{
  "rope_base": 278000.0,
  "qk_norm": true,
  "lr_head": 0.00332,
  "final_lr_fraction": 0.0,
  "dataset": "wikipedia_en"
}
Each number is 200 + 30 x the weight over the matrix's rms, rounded and kept within 0 to 999. Layers, rows and columns count from 0.

# q: layer 4 attention query, 512x512, rms 0.119, rows 264-290, columns 0-127
# k: layer 4 attention key, 512x512, rms 0.115, rows 264-290, columns 0-127
q264,214,154,171,209,230,229,211,208,166,227,248,277,222,164,255,181,190,172,191,214,224,143,172,124,224,215,191,217,193,194,235,183,200,192,269,225,177,206,190,230,224,205,179,199,136,211,189,180,194,160,240,123,182,203,183,206,173,182,206,273,219,233,225,229,189,181,234,193,249,181,158,210,221,185,189,196,169,216,204,216,207,123,172,136,171,212,231,186,209,250,213,183,292,141,164,219,174,230,189,169,222,210,163,213,131,224,231,150,202,109,249,211,278,225,256,180,193,197,133,182,154,243,179,159,229,213,238,179
k264,220,205,222,232,212,256,209,223,208,185,219,230,166,218,188,164,145,194,233,210,220,131,175,207,172,216,200,196,226,196,221,179,222,185,190,201,190,156,252,154,144,212,181,187,177,180,239,157,172,186,189,224,207,177,156,233,191,120,234,206,188,187,216,172,218,264,200,257,194,237,207,181,183,209,214,192,265,163,257,177,243,177,203,158,235,189,192,180,241,183,154,211,248,229,166,167,252,218,174,186,210,220,183,175,202,256,173,197,194,172,174,208,165,207,210,174,243,247,209,200,202,200,192,219,250,223,198,196
q265,260,195,170,209,167,187,233,215,225,182,196,264,234,214,224,153,224,160,228,176,251,182,211,161,235,212,216,208,174,212,159,199,237,221,217,176,181,217,156,224,176,198,117,189,211,165,177,169,233,219,218,211,221,188,191,232,209,214,188,189,223,254,178,177,195,190,221,170,290,236,209,193,236,173,225,224,227,182,174,187,199,150,273,236,215,263,229,206,208,178,190,170,239,251,192,235,191,248,186,135,199,184,198,189,161,227,248,214,226,171,237,174,188,251,246,197,175,212,208,209,246,154,249,221,220,197,216,205
k265,169,173,231,235,238,170,205,187,192,244,198,224,174,173,227,218,177,215,173,234,218,171,199,187,187,204,165,197,233,172,179,195,212,196,247,156,217,213,201,174,201,256,213,270,178,236,156,192,187,183,189,126,160,192,189,197,229,155,176,261,173,166,267,198,214,253,181,214,184,153,199,182,150,195,207,180,195,209,208,182,203,182,163,166,149,176,206,184,204,189,178,247,167,198,207,184,231,208,183,260,204,216,234,231,194,215,150,166,213,203,164,199,203,184,192,188,217,188,167,174,195,261,151,200,219,201,217,196
q266,153,228,181,171,182,246,225,193,222,226,167,209,223,171,200,225,221,282,225,203,196,200,198,173,188,168,228,211,215,157,216,193,224,166,224,173,209,218,194,182,190,187,206,249,273,227,177,164,210,204,202,194,177,203,225,251,197,194,219,178,202,196,152,209,230,218,213,229,180,202,225,229,172,226,238,209,245,173,189,228,192,202,212,228,181,204,244,199,202,211,130,229,190,200,216,205,194,187,223,181,182,172,210,163,220,193,184,197,171,172,174,177,209,168,201,199,193,200,193,171,187,230,213,179,141,234,226,223
k266,250,169,211,178,199,212,194,203,161,220,227,177,194,152,211,193,217,199,166,222,212,195,185,174,161,209,208,193,140,209,212,185,164,194,221,198,197,187,212,169,187,247,149,206,182,214,159,179,264,181,149,228,210,201,175,158,228,223,206,188,225,249,151,208,199,177,255,202,168,205,216,211,174,200,197,152,209,193,261,219,195,217,215,182,235,220,203,183,185,204,224,215,220,176,207,209,214,230,165,195,193,202,181,176,196,204,246,205,168,214,155,177,158,194,208,200,205,187,144,283,194,209,217,200,218,195,196,164
q267,224,267,192,213,185,209,236,176,241,167,201,212,220,230,200,195,160,134,210,136,280,260,239,148,217,240,167,229,181,166,178,242,186,220,193,169,228,209,183,191,171,185,160,231,178,211,158,154,250,205,189,205,167,193,220,195,222,241,141,165,227,216,173,191,214,212,224,207,235,212,178,220,226,209,192,216,223,192,180,202,207,206,209,184,163,216,173,198,204,170,234,174,198,211,174,171,262,274,210,231,182,153,233,204,225,205,209,221,227,196,233,118,205,245,198,232,166,228,195,198,226,192,209,194,198,200,214,182
k267,230,272,204,238,211,216,209,145,207,225,173,232,212,204,177,187,221,170,205,144,184,222,178,285,218,212,199,180,226,248,200,238,223,222,235,236,232,214,222,244,206,205,242,158,178,197,226,198,167,225,159,135,214,244,217,189,240,186,225,223,236,199,245,215,237,152,175,243,216,215,215,212,225,148,233,200,265,225,170,252,309,197,155,215,204,199,214,222,170,127,247,148,204,266,209,201,182,198,204,218,219,215,259,189,196,183,228,216,204,223,243,208,249,169,177,179,212,231,251,157,253,203,176,160,232,214,280,217
q268,225,223,175,206,193,202,172,175,270,220,199,209,206,231,251,229,213,195,194,163,221,217,218,192,176,218,182,195,213,214,219,263,258,188,166,200,216,223,225,223,163,227,149,223,220,184,189,168,187,257,219,272,181,187,221,213,239,236,191,198,193,175,191,233,194,223,217,189,215,206,233,196,189,219,216,180,245,211,221,229,186,183,211,290,200,213,217,214,214,196,221,165,213,216,254,184,229,210,247,216,172,198,182,202,170,150,186,274,224,221,219,229,212,234,214,221,202,222,215,191,222,194,202,214,196,210,176,212
k268,205,236,219,181,228,200,195,167,175,208,233,218,242,172,239,174,166,187,164,190,199,171,151,154,182,261,210,206,201,159,190,221,174,181,305,214,234,177,161,202,225,269,182,181,197,182,206,252,213,150,181,179,190,178,207,162,217,197,184,181,176,184,261,203,179,244,155,176,180,257,127,193,207,179,166,212,198,224,239,213,230,163,198,225,194,172,151,179,198,200,237,188,157,203,191,212,223,196,198,206,209,206,229,199,210,208,253,128,185,153,208,210,207,228,175,183,210,147,195,138,230,269,223,176,242,206,295,187
q269,193,226,198,223,195,206,178,174,212,200,159,208,223,206,197,189,185,184,180,184,266,220,201,146,223,252,182,213,187,201,188,201,200,191,213,182,202,209,217,125,194,200,171,249,194,174,175,161,194,212,177,184,185,215,245,251,191,200,164,138,219,250,198,159,203,188,176,237,181,189,233,200,173,184,187,216,254,140,189,229,238,192,213,194,171,193,187,160,215,165,209,208,219,235,177,211,212,239,260,180,143,203,242,212,245,180,201,172,243,209,219,116,150,216,212,223,173,248,198,184,205,182,226,227,207,190,188,167
k269,235,176,235,194,194,162,189,243,192,155,193,211,207,197,210,157,222,218,195,188,195,170,194,209,175,175,221,197,193,184,208,125,156,178,210,207,192,223,234,196,224,203,225,260,246,233,189,224,222,186,180,190,210,165,194,207,205,232,181,201,177,155,213,210,202,170,178,153,216,158,164,211,224,193,207,131,112,189,190,189,195,249,192,222,179,194,175,191,225,225,176,160,185,159,217,205,180,231,201,206,239,182,206,242,185,215,189,161,231,185,155,210,206,214,157,210,225,216,167,260,176,231,218,216,215,194,176,208
q270,200,216,171,206,247,203,179,222,195,186,183,121,197,148,235,210,193,168,182,195,189,259,172,186,219,211,177,235,250,224,176,193,153,148,264,149,203,179,196,202,192,190,224,189,199,223,219,165,222,181,175,193,167,227,215,210,212,151,233,199,249,203,166,186,248,232,225,237,185,196,191,158,185,235,185,238,191,190,188,160,142,224,254,170,206,194,192,223,185,174,191,188,174,233,185,131,212,201,195,190,208,167,277,209,228,238,157,219,154,184,250,229,182,201,157,210,197,174,166,98,213,177,178,209,193,242,137,270
k270,190,204,191,199,150,204,193,201,182,209,166,172,160,224,210,176,225,165,198,196,200,220,179,249,209,199,182,216,191,229,197,202,218,263,106,189,228,183,180,182,225,182,230,217,147,237,223,203,252,221,243,201,187,221,227,214,195,168,157,201,145,234,204,168,139,181,199,229,181,199,232,216,220,205,165,149,208,207,179,164,198,211,190,255,231,188,229,181,174,209,202,192,229,195,193,218,206,170,138,202,154,239,171,219,215,219,179,203,181,203,206,245,206,149,197,167,181,185,224,213,195,222,202,219,178,169,223,135
q271,225,243,211,221,246,234,199,192,165,201,220,199,199,232,231,147,172,251,148,226,263,200,160,143,226,223,162,223,177,168,194,218,203,198,222,210,218,212,214,195,248,214,141,213,227,234,143,161,159,221,219,174,182,189,116,190,241,171,249,148,224,216,194,148,181,259,189,157,189,228,147,161,234,211,179,191,209,175,161,184,151,212,153,170,188,136,209,251,174,198,179,206,241,240,183,185,193,155,194,134,216,131,152,204,165,238,173,195,191,157,183,161,229,235,229,217,185,192,171,260,203,170,191,184,212,154,216,236
k271,174,219,173,228,215,176,232,210,190,178,248,165,176,248,229,198,265,186,162,226,208,220,205,182,215,179,200,209,149,158,142,257,199,183,151,207,228,232,212,176,185,195,168,201,229,188,155,149,197,204,225,96,189,197,206,224,165,153,267,173,220,209,168,175,205,296,159,229,194,195,187,208,208,202,214,188,152,194,147,177,187,197,154,218,217,205,264,253,165,178,228,251,218,179,160,233,206,164,213,162,192,205,181,234,138,207,184,227,144,183,207,152,222,235,190,135,199,197,180,182,196,176,212,173,212,196,225,209
q272,133,233,204,188,189,172,186,210,188,227,157,234,167,145,242,194,205,191,201,169,213,162,147,234,161,224,170,191,208,198,197,221,170,136,224,191,171,235,237,125,210,212,230,244,263,182,185,132,214,206,191,242,205,216,205,221,201,214,209,201,169,174,189,222,185,236,193,252,231,186,214,196,189,203,225,176,232,241,200,256,255,193,194,177,185,222,229,208,200,187,172,193,229,208,214,179,214,187,201,196,200,221,219,167,266,206,254,155,233,218,202,191,169,225,222,201,192,197,143,210,181,156,228,248,207,235,175,169
k272,161,215,132,191,188,206,186,192,223,212,178,210,147,200,248,198,182,238,196,226,237,162,158,226,210,251,193,169,204,189,162,201,186,223,192,208,158,218,212,167,249,205,236,225,280,185,226,144,189,259,168,190,205,232,167,213,181,239,220,231,193,189,154,204,213,248,209,243,217,151,213,198,186,172,196,159,232,198,158,201,238,147,187,194,189,235,187,210,193,202,130,202,257,192,236,223,241,181,221,228,205,212,213,173,265,210,238,201,307,218,248,211,208,211,247,224,217,191,167,214,218,196,209,234,185,196,208,144
q273,147,208,207,165,206,143,231,210,234,170,242,163,212,270,193,157,218,164,163,212,159,215,205,177,213,186,161,225,214,233,173,167,241,228,129,204,217,220,232,234,170,198,206,171,170,208,178,190,238,202,212,196,152,182,144,241,198,217,202,157,199,216,178,134,171,196,163,216,182,230,211,213,167,165,227,187,185,193,172,186,186,111,235,249,184,220,183,205,202,196,146,209,177,102,192,143,203,198,242,186,179,200,199,196,263,196,246,263,170,165,226,177,194,168,253,214,222,234,202,225,230,211,202,144,205,231,230,174
k273,276,193,189,267,215,258,207,162,172,235,132,195,166,111,233,252,151,240,240,187,209,180,181,212,169,208,286,178,159,168,218,201,197,177,284,227,182,186,211,209,239,197,213,223,240,178,225,217,166,194,198,187,244,191,217,177,159,158,259,253,239,162,187,220,198,189,245,171,239,201,174,195,218,241,196,224,185,206,229,221,219,255,177,132,215,190,220,194,206,243,235,146,225,272,239,277,226,173,188,178,227,221,182,197,160,213,163,131,201,210,166,232,202,201,135,189,140,154,208,178,178,183,203,281,180,186,151,199
q274,146,167,241,208,243,224,176,202,272,240,192,166,190,153,188,194,261,197,227,194,196,196,230,203,203,251,207,248,239,215,189,221,196,253,195,254,229,196,238,203,206,231,188,200,228,225,176,226,255,172,186,155,201,203,234,238,187,249,245,187,153,213,168,189,224,243,238,221,195,201,214,253,173,198,211,167,200,174,155,161,194,151,197,148,178,140,249,157,187,169,219,238,184,232,207,202,190,154,246,215,273,226,208,258,262,237,221,214,214,247,190,197,227,183,148,179,203,195,219,219,166,232,207,116,176,210,193,222
k274,169,198,191,206,192,179,216,157,141,173,199,245,221,283,224,196,122,186,141,168,207,204,183,207,212,144,174,127,175,175,195,183,222,164,187,161,201,222,168,168,200,135,176,213,160,181,224,218,152,195,241,231,187,183,170,240,187,167,184,233,246,190,171,205,195,174,186,175,195,203,231,190,240,176,199,251,196,199,210,225,198,228,213,254,218,246,183,194,237,199,223,182,195,185,223,213,191,253,128,197,147,182,194,160,110,208,177,164,182,170,241,202,201,188,252,202,165,213,193,133,208,163,184,268,215,233,215,185
q275,171,195,192,173,201,208,173,193,163,180,178,262,241,256,177,234,145,159,202,198,241,195,156,247,208,202,259,199,184,174,243,161,208,235,123,213,213,203,201,192,206,236,276,224,182,236,191,123,221,202,183,192,238,182,154,273,167,205,235,183,238,205,230,138,189,194,205,182,182,231,179,219,207,164,195,158,231,222,198,233,233,216,224,196,186,168,193,106,246,221,254,157,230,171,176,221,286,184,179,157,138,214,186,163,247,224,182,187,173,175,112,205,147,233,131,251,202,231,159,205,205,145,190,191,252,205,204,196
k275,239,211,218,222,213,221,234,204,243,250,233,146,159,153,240,198,224,261,180,194,188,204,201,181,159,162,151,204,191,219,157,257,208,179,295,160,187,223,191,221,208,161,129,192,214,185,190,236,205,181,244,212,140,237,250,160,185,183,225,205,190,189,183,265,221,181,193,233,187,142,196,189,190,254,172,215,109,203,219,147,203,205,171,197,202,247,192,281,217,213,179,225,190,200,201,200,130,189,247,234,241,164,184,206,167,164,184,177,217,228,269,184,230,143,259,163,195,224,220,185,220,242,192,204,154,204,206,200
q276,219,227,214,171,191,164,231,174,200,159,235,243,207,264,166,255,204,226,219,183,178,257,213,222,205,188,226,206,180,210,246,221,237,175,254,203,207,199,216,184,142,196,173,191,235,171,182,124,202,199,168,200,246,241,167,235,219,232,229,213,192,206,194,247,226,167,198,235,164,222,197,214,210,229,183,172,235,192,203,222,209,206,192,181,245,131,172,207,154,188,151,255,185,151,216,176,228,194,188,165,218,223,225,153,157,181,245,202,229,142,216,241,177,220,242,171,172,201,208,285,161,283,165,217,163,200,184,192
k276,233,214,201,149,180,204,225,159,195,187,225,233,190,259,158,264,196,218,204,157,191,241,234,221,197,205,255,196,138,224,205,226,247,146,262,202,218,179,235,154,138,221,147,192,224,158,163,136,197,168,215,220,246,286,147,214,238,232,251,204,203,223,180,235,249,171,231,222,142,243,190,185,204,225,177,201,218,178,228,202,150,206,194,223,219,158,160,211,126,216,155,206,176,146,205,199,231,204,211,172,198,230,218,189,184,160,229,205,217,196,193,259,192,224,223,156,182,202,214,250,160,265,181,229,224,211,163,197
q277,204,187,184,199,169,194,200,198,216,231,177,153,190,171,166,213,156,190,204,179,200,267,229,233,179,190,191,232,208,177,123,204,180,213,184,259,251,228,147,200,180,200,218,228,252,149,147,182,210,229,164,212,167,208,178,177,234,167,218,202,178,162,208,270,237,198,158,158,189,215,198,238,168,147,177,165,197,245,159,249,158,221,208,228,143,186,121,155,205,184,156,200,190,249,198,203,113,248,173,225,254,163,197,168,136,184,211,207,169,185,176,242,148,169,250,242,223,191,239,204,165,213,196,175,173,182,139,215
k277,194,196,200,190,137,214,218,217,212,193,214,208,190,193,177,253,165,193,175,189,186,243,197,234,178,179,172,249,149,166,140,194,177,185,177,241,215,228,162,175,176,208,230,207,219,152,156,189,186,216,189,216,221,190,204,150,241,203,177,223,196,155,246,272,266,188,166,136,191,196,159,221,187,158,159,124,206,236,170,271,123,231,222,210,137,207,195,133,268,202,186,202,236,244,191,179,111,224,189,207,239,166,158,180,94,172,263,189,175,195,180,200,159,189,229,187,235,193,249,169,155,227,200,176,184,204,179,228
q278,229,257,197,154,200,145,199,165,241,254,225,203,167,221,236,167,155,179,185,203,204,238,154,203,189,152,180,176,216,146,212,177,224,205,233,208,194,269,123,159,236,165,223,174,177,221,296,166,198,273,241,186,172,205,202,202,224,264,188,241,184,213,191,192,209,181,221,200,219,186,261,234,178,227,171,199,159,137,227,189,238,198,178,230,222,174,247,220,238,184,192,165,242,210,252,244,189,251,179,169,227,198,251,170,136,178,198,233,184,187,179,232,197,222,218,165,150,287,212,214,136,152,217,185,201,178,146,183
k278,208,265,217,205,213,179,242,162,259,236,219,236,197,215,238,159,159,191,227,191,226,217,220,169,179,164,176,204,243,116,193,201,188,190,247,187,182,237,107,172,244,164,217,179,178,212,274,155,239,278,238,136,203,249,217,186,240,251,192,266,214,171,223,212,165,178,199,196,239,203,226,249,202,204,152,206,123,126,208,170,214,187,176,210,171,198,241,248,236,201,234,216,195,212,222,253,164,214,155,143,203,210,279,134,165,190,201,214,192,189,205,201,226,229,209,177,173,293,214,201,131,200,211,159,227,180,149,160
q279,211,172,207,217,176,197,227,264,196,193,268,248,194,197,189,189,219,182,206,193,159,210,204,233,212,220,203,199,246,180,155,210,221,195,173,150,159,195,189,262,193,217,267,299,204,163,203,150,229,185,247,150,214,302,196,210,223,178,210,220,180,235,187,244,241,214,134,182,256,280,193,207,167,236,174,244,171,181,211,216,246,175,240,240,232,191,239,164,237,109,219,251,206,240,212,234,215,203,157,230,221,176,238,216,221,175,176,151,190,173,291,183,206,229,184,199,195,206,178,138,166,220,223,151,225,199,182,190
k279,185,245,186,190,224,192,164,122,165,213,133,179,204,243,260,233,193,172,218,200,217,189,213,169,186,195,168,240,186,219,206,210,200,232,166,206,233,183,252,131,247,178,177,79,172,244,185,244,155,210,155,222,197,116,223,212,191,232,217,160,207,147,239,141,152,189,232,221,142,120,204,219,196,177,219,192,214,236,172,186,143,201,204,168,175,273,172,230,117,256,200,182,197,168,185,159,206,193,243,194,154,227,191,184,175,217,207,241,197,264,148,218,213,157,188,241,254,222,247,285,268,184,190,245,199,214,218,225
q280,208,196,222,192,210,201,216,202,235,202,199,192,209,175,149,205,242,231,153,170,193,228,171,202,217,232,191,184,161,173,267,229,216,194,182,192,209,222,186,195,255,167,178,198,188,186,135,222,266,163,181,272,209,206,158,195,198,181,208,181,221,224,172,203,210,197,211,195,206,191,196,170,198,225,182,186,163,232,284,187,173,204,203,197,227,218,186,230,223,177,209,247,151,147,221,193,228,158,189,163,169,206,186,240,178,168,212,184,184,234,154,226,215,248,234,144,190,143,188,253,235,216,157,235,158,226,194,220
k280,201,247,228,164,219,215,175,186,168,231,199,149,160,219,227,208,229,227,214,170,179,232,174,212,192,153,169,168,140,248,171,240,257,266,143,228,257,196,135,175,177,178,231,226,182,242,257,190,219,255,216,174,164,212,199,231,161,239,210,248,132,227,241,247,183,179,190,243,176,182,198,192,213,214,188,144,199,184,178,184,203,185,148,211,198,127,174,200,185,200,237,161,203,274,216,199,149,202,221,250,223,207,206,250,165,166,155,200,189,223,201,214,198,207,186,253,178,233,239,204,177,234,196,193,169,147,172,216
q281,133,245,238,154,227,245,167,211,201,227,207,214,245,172,196,194,258,200,240,201,218,236,205,218,192,183,194,176,260,207,247,215,196,180,237,186,157,200,223,90,178,173,192,250,237,249,259,182,191,214,217,124,213,196,199,175,175,166,165,182,210,149,273,140,170,138,231,173,252,152,271,209,117,263,219,269,227,130,208,165,222,220,173,192,203,220,219,264,220,193,164,224,197,152,221,227,206,163,192,248,201,142,228,189,145,234,166,156,208,260,114,219,206,228,215,145,233,182,207,246,169,217,236,175,254,233,121,185
k281,249,195,156,251,205,170,238,200,231,215,199,197,191,208,194,176,162,231,153,174,190,156,211,169,177,207,221,195,131,225,143,189,190,218,134,169,229,220,197,278,228,210,212,166,172,182,169,213,180,207,217,241,202,232,231,235,236,216,218,210,229,207,150,269,209,260,124,209,146,246,159,200,256,141,216,136,175,250,196,228,222,190,233,211,176,203,180,166,184,232,297,179,196,260,203,206,188,231,257,172,164,268,199,228,260,206,211,235,198,153,276,200,194,194,170,236,190,225,163,162,227,156,173,220,141,173,293,209
q282,154,190,178,207,219,157,189,179,235,206,192,72,145,206,233,193,234,221,188,228,193,189,156,182,189,226,177,159,207,219,129,165,225,186,200,170,205,178,253,187,180,207,238,150,199,186,207,186,239,216,201,207,168,284,224,233,236,167,226,174,202,175,146,212,192,233,183,243,205,232,173,178,182,217,227,252,183,161,156,200,250,200,262,190,180,243,192,212,187,170,171,249,242,207,162,161,175,192,197,271,232,163,210,254,169,215,173,248,173,166,198,182,188,209,234,145,228,208,213,135,238,177,150,257,179,197,156,188
k282,198,225,152,191,223,205,138,197,244,192,180,117,151,227,168,176,196,197,155,207,174,159,166,192,171,196,229,172,181,254,122,165,249,190,196,175,228,182,232,181,193,236,195,87,208,174,191,179,210,230,183,250,209,277,227,221,239,166,217,191,142,161,139,187,202,224,228,252,215,247,193,165,183,215,240,222,198,145,150,247,244,178,219,195,207,207,159,200,162,205,143,235,235,185,230,166,136,211,222,275,234,183,170,245,173,216,172,266,195,173,177,199,180,179,247,138,264,226,198,163,202,182,171,249,163,174,187,184
q283,214,177,168,206,206,165,225,124,185,179,164,204,236,183,176,217,189,269,211,203,175,233,203,199,206,224,196,221,242,199,231,200,194,244,206,242,188,194,223,179,221,215,168,207,187,165,241,242,151,193,201,205,189,205,180,185,152,221,146,227,205,146,130,161,226,235,217,238,222,206,206,220,230,230,150,216,201,221,180,198,160,166,251,194,221,192,139,195,165,158,132,255,173,199,165,194,164,147,189,203,203,192,177,150,179,279,190,171,245,215,229,233,247,157,188,188,156,188,255,156,194,214,191,195,230,204,182,220
k283,211,168,200,162,184,227,201,222,194,222,188,228,219,203,167,189,186,199,193,197,150,238,218,159,161,188,201,191,226,190,227,206,142,254,139,181,142,200,238,189,280,195,211,233,189,177,242,207,181,181,233,217,222,198,217,209,186,206,153,203,189,197,187,187,210,179,170,240,122,224,182,263,236,214,137,207,234,228,198,204,184,175,218,180,206,186,140,128,202,178,158,238,183,218,209,103,231,162,153,210,188,227,201,183,147,259,203,203,203,162,204,178,268,191,180,138,172,166,178,208,156,218,198,225,215,268,212,161
q284,172,167,114,171,243,221,233,181,182,210,167,205,218,289,281,179,238,212,258,250,169,237,232,213,192,220,147,250,201,176,71,165,227,235,183,197,174,209,183,290,220,197,203,206,170,181,241,183,133,232,262,182,178,201,231,168,233,255,162,198,188,219,211,242,211,193,226,245,178,223,206,220,231,133,196,270,255,180,145,200,185,145,175,194,224,209,212,197,153,202,194,212,220,213,177,218,136,239,103,175,223,186,177,182,108,228,201,270,199,251,295,207,218,208,152,245,217,161,234,149,170,172,236,194,159,185,209,244
k284,146,143,173,164,215,228,181,170,184,218,203,193,278,241,270,200,224,213,253,229,182,147,195,211,180,138,173,258,151,126,150,170,210,215,213,213,215,181,190,265,207,210,168,220,174,177,211,200,235,222,206,176,176,204,230,169,200,277,210,156,201,221,248,243,176,178,207,266,206,198,200,235,168,161,250,199,246,183,169,185,251,126,263,194,248,165,156,192,178,195,176,177,148,243,146,202,154,249,91,157,253,170,182,160,127,239,197,201,201,285,271,210,215,266,185,202,191,185,166,127,240,187,176,170,206,215,208,211
q285,211,161,230,231,233,242,189,189,146,262,208,185,207,197,164,237,262,167,246,153,224,183,200,215,236,187,152,177,243,246,181,231,171,171,180,217,184,171,204,244,259,183,201,197,211,214,219,163,188,228,223,225,241,199,225,220,222,271,173,234,159,222,191,231,272,201,205,178,197,203,225,199,173,199,249,161,196,237,189,207,117,214,223,237,189,219,211,172,243,124,247,272,169,244,259,239,204,164,144,163,147,164,174,169,150,221,177,209,256,203,198,209,225,158,203,211,157,186,183,200,233,155,180,200,215,217,180,230
k285,257,218,264,181,189,230,170,175,176,244,230,159,249,189,157,246,257,147,218,139,221,210,215,226,209,155,181,210,229,217,176,223,178,177,156,205,201,152,176,282,252,185,179,221,247,228,226,175,156,228,245,259,218,173,211,234,193,255,154,231,200,180,210,254,263,208,171,193,224,217,234,207,214,175,217,159,195,206,182,222,98,186,250,258,184,221,166,188,227,142,211,251,215,243,238,244,168,161,156,170,165,179,158,190,194,221,147,234,263,167,208,234,214,138,182,259,167,173,184,215,230,147,169,202,196,243,230,154
q286,208,183,256,205,185,214,204,243,239,123,256,239,176,210,151,221,192,201,194,164,206,158,162,153,227,192,264,229,160,184,256,241,224,143,259,221,235,200,207,222,195,214,94,192,255,170,198,170,246,202,178,245,223,159,237,184,202,113,195,208,218,208,212,195,208,153,250,230,241,165,192,178,220,214,176,159,246,182,249,261,195,179,211,207,190,239,146,201,173,187,110,210,202,177,223,231,225,239,192,190,227,173,149,254,142,206,180,194,207,134,191,167,237,233,227,139,231,247,162,249,215,180,190,224,196,245,217,219
k286,166,154,218,234,216,235,209,155,196,171,264,236,168,266,209,211,246,184,270,178,186,162,186,166,239,175,187,201,179,192,173,194,204,118,235,227,175,186,211,243,255,212,173,191,232,201,212,157,192,173,242,185,190,208,223,223,193,207,181,235,202,203,220,197,244,196,236,243,195,230,195,215,194,229,243,237,206,169,219,231,181,253,181,153,190,227,141,212,222,174,200,220,170,186,203,223,154,241,207,203,247,146,151,202,157,228,216,214,276,160,212,190,229,229,181,118,236,163,166,156,221,196,203,205,202,282,208,226
q287,192,140,160,172,232,215,234,254,202,200,199,242,211,173,156,170,156,178,216,200,235,173,126,179,166,228,155,246,80,218,232,195,184,220,244,204,264,189,233,190,217,267,187,169,169,228,180,204,201,237,194,190,167,216,196,214,187,140,159,206,227,188,120,139,150,238,239,191,225,215,209,222,175,179,209,200,185,228,216,220,207,187,213,269,118,178,219,213,205,249,198,193,219,227,131,157,238,231,197,194,230,183,237,185,233,206,241,125,192,253,222,225,202,274,148,207,213,210,216,183,133,234,210,192,255,175,212,247
k287,191,204,185,241,169,178,189,146,173,226,191,189,180,210,225,219,229,207,182,210,151,220,248,224,237,212,240,219,284,186,189,205,184,197,200,230,172,202,161,176,191,136,215,259,204,153,227,196,235,170,181,217,249,157,184,187,204,270,207,229,171,204,262,252,230,180,168,195,161,235,182,181,247,213,185,209,213,192,184,176,218,185,216,123,290,214,183,200,226,143,203,198,167,181,233,221,188,159,213,201,205,186,152,236,183,196,162,269,187,159,210,214,223,135,252,203,227,206,200,266,269,163,148,178,130,233,192,167
q288,211,212,214,208,206,176,206,218,206,217,197,241,195,212,180,194,192,173,207,174,199,195,189,224,214,218,179,207,210,177,233,227,200,216,160,195,203,228,182,205,204,139,225,214,186,206,206,198,186,188,177,220,179,201,194,186,191,213,227,195,185,187,219,190,214,178,176,189,235,221,187,209,197,181,192,210,202,193,191,206,204,177,205,187,172,193,237,225,208,182,199,188,176,203,193,183,165,204,148,204,198,176,200,190,185,166,203,175,202,182,226,216,179,203,236,184,192,185,180,191,198,214,192,200,171,227,194,221
k288,207,191,227,213,201,208,221,191,200,201,200,198,203,224,197,226,191,187,179,176,177,216,237,191,201,149,181,178,197,175,205,210,190,249,213,218,191,212,193,209,225,178,231,201,192,188,195,208,202,188,182,189,204,209,217,188,207,202,200,188,208,196,191,185,172,184,184,205,206,216,203,196,181,204,187,198,191,211,172,210,176,181,220,160,163,218,178,180,225,219,182,215,222,227,189,180,199,226,154,197,196,229,179,198,194,205,194,169,228,205,213,202,185,198,228,179,195,205,194,179,199,152,209,194,205,162,217,212
q289,186,200,209,214,173,211,187,212,202,229,184,212,202,235,194,208,194,214,220,196,218,198,189,206,207,212,192,177,204,178,214,214,201,216,189,186,196,170,209,199,176,184,186,220,204,174,190,186,212,201,217,203,181,198,191,205,194,187,220,211,197,196,203,190,222,188,197,207,218,172,205,182,197,225,183,175,217,204,197,216,200,213,193,226,200,235,205,195,205,161,220,199,215,185,236,212,205,180,175,203,210,227,185,183,178,184,188,184,198,223,185,184,182,201,198,195,211,202,181,167,203,192,217,210,200,213,173,201
k289,182,192,182,196,171,213,228,185,187,197,192,213,234,183,222,187,213,184,217,206,173,195,190,223,203,197,207,214,206,209,214,199,184,199,209,195,205,173,176,199,223,218,171,230,195,214,198,191,214,232,194,176,194,193,202,202,161,172,228,165,208,206,197,198,214,209,192,213,196,157,199,182,203,194,189,208,170,184,259,194,230,204,174,155,225,207,205,209,206,185,234,211,207,171,194,195,230,171,213,208,223,219,227,208,176,233,169,228,199,194,193,203,193,217,205,216,190,222,171,217,169,174,195,206,203,217,181,188
q290,173,168,217,239,215,212,195,173,188,209,220,167,207,173,224,195,204,226,226,169,195,190,184,188,161,191,154,230,260,186,196,204,176,219,183,188,186,207,183,176,188,222,190,224,227,208,200,209,203,190,208,200,196,210,208,189,211,205,184,204,190,189,221,162,194,194,201,207,213,176,206,209,178,185,189,226,182,216,202,176,186,155,186,252,243,189,175,173,151,237,189,195,180,201,150,184,188,178,175,180,205,161,221,211,191,245,157,221,187,155,198,211,185,222,195,166,202,196,208,224,241,179,191,193,222,202,179,189
k290,153,203,203,183,215,201,206,207,206,168,206,216,235,181,206,176,241,180,215,210,186,192,190,198,248,201,206,184,156,184,193,202,220,224,229,211,252,224,190,237,200,211,218,147,175,170,229,200,221,164,197,151,212,208,259,188,202,173,198,171,232,169,204,226,200,193,224,197,220,194,205,211,194,247,180,138,182,188,202,214,226,174,225,184,208,202,184,205,201,203,162,198,196,198,161,228,207,207,185,211,225,180,180,156,186,157,252,179,219,183,204,219,170,195,211,237,199,141,214,188,169,252,215,190,147,189,200,205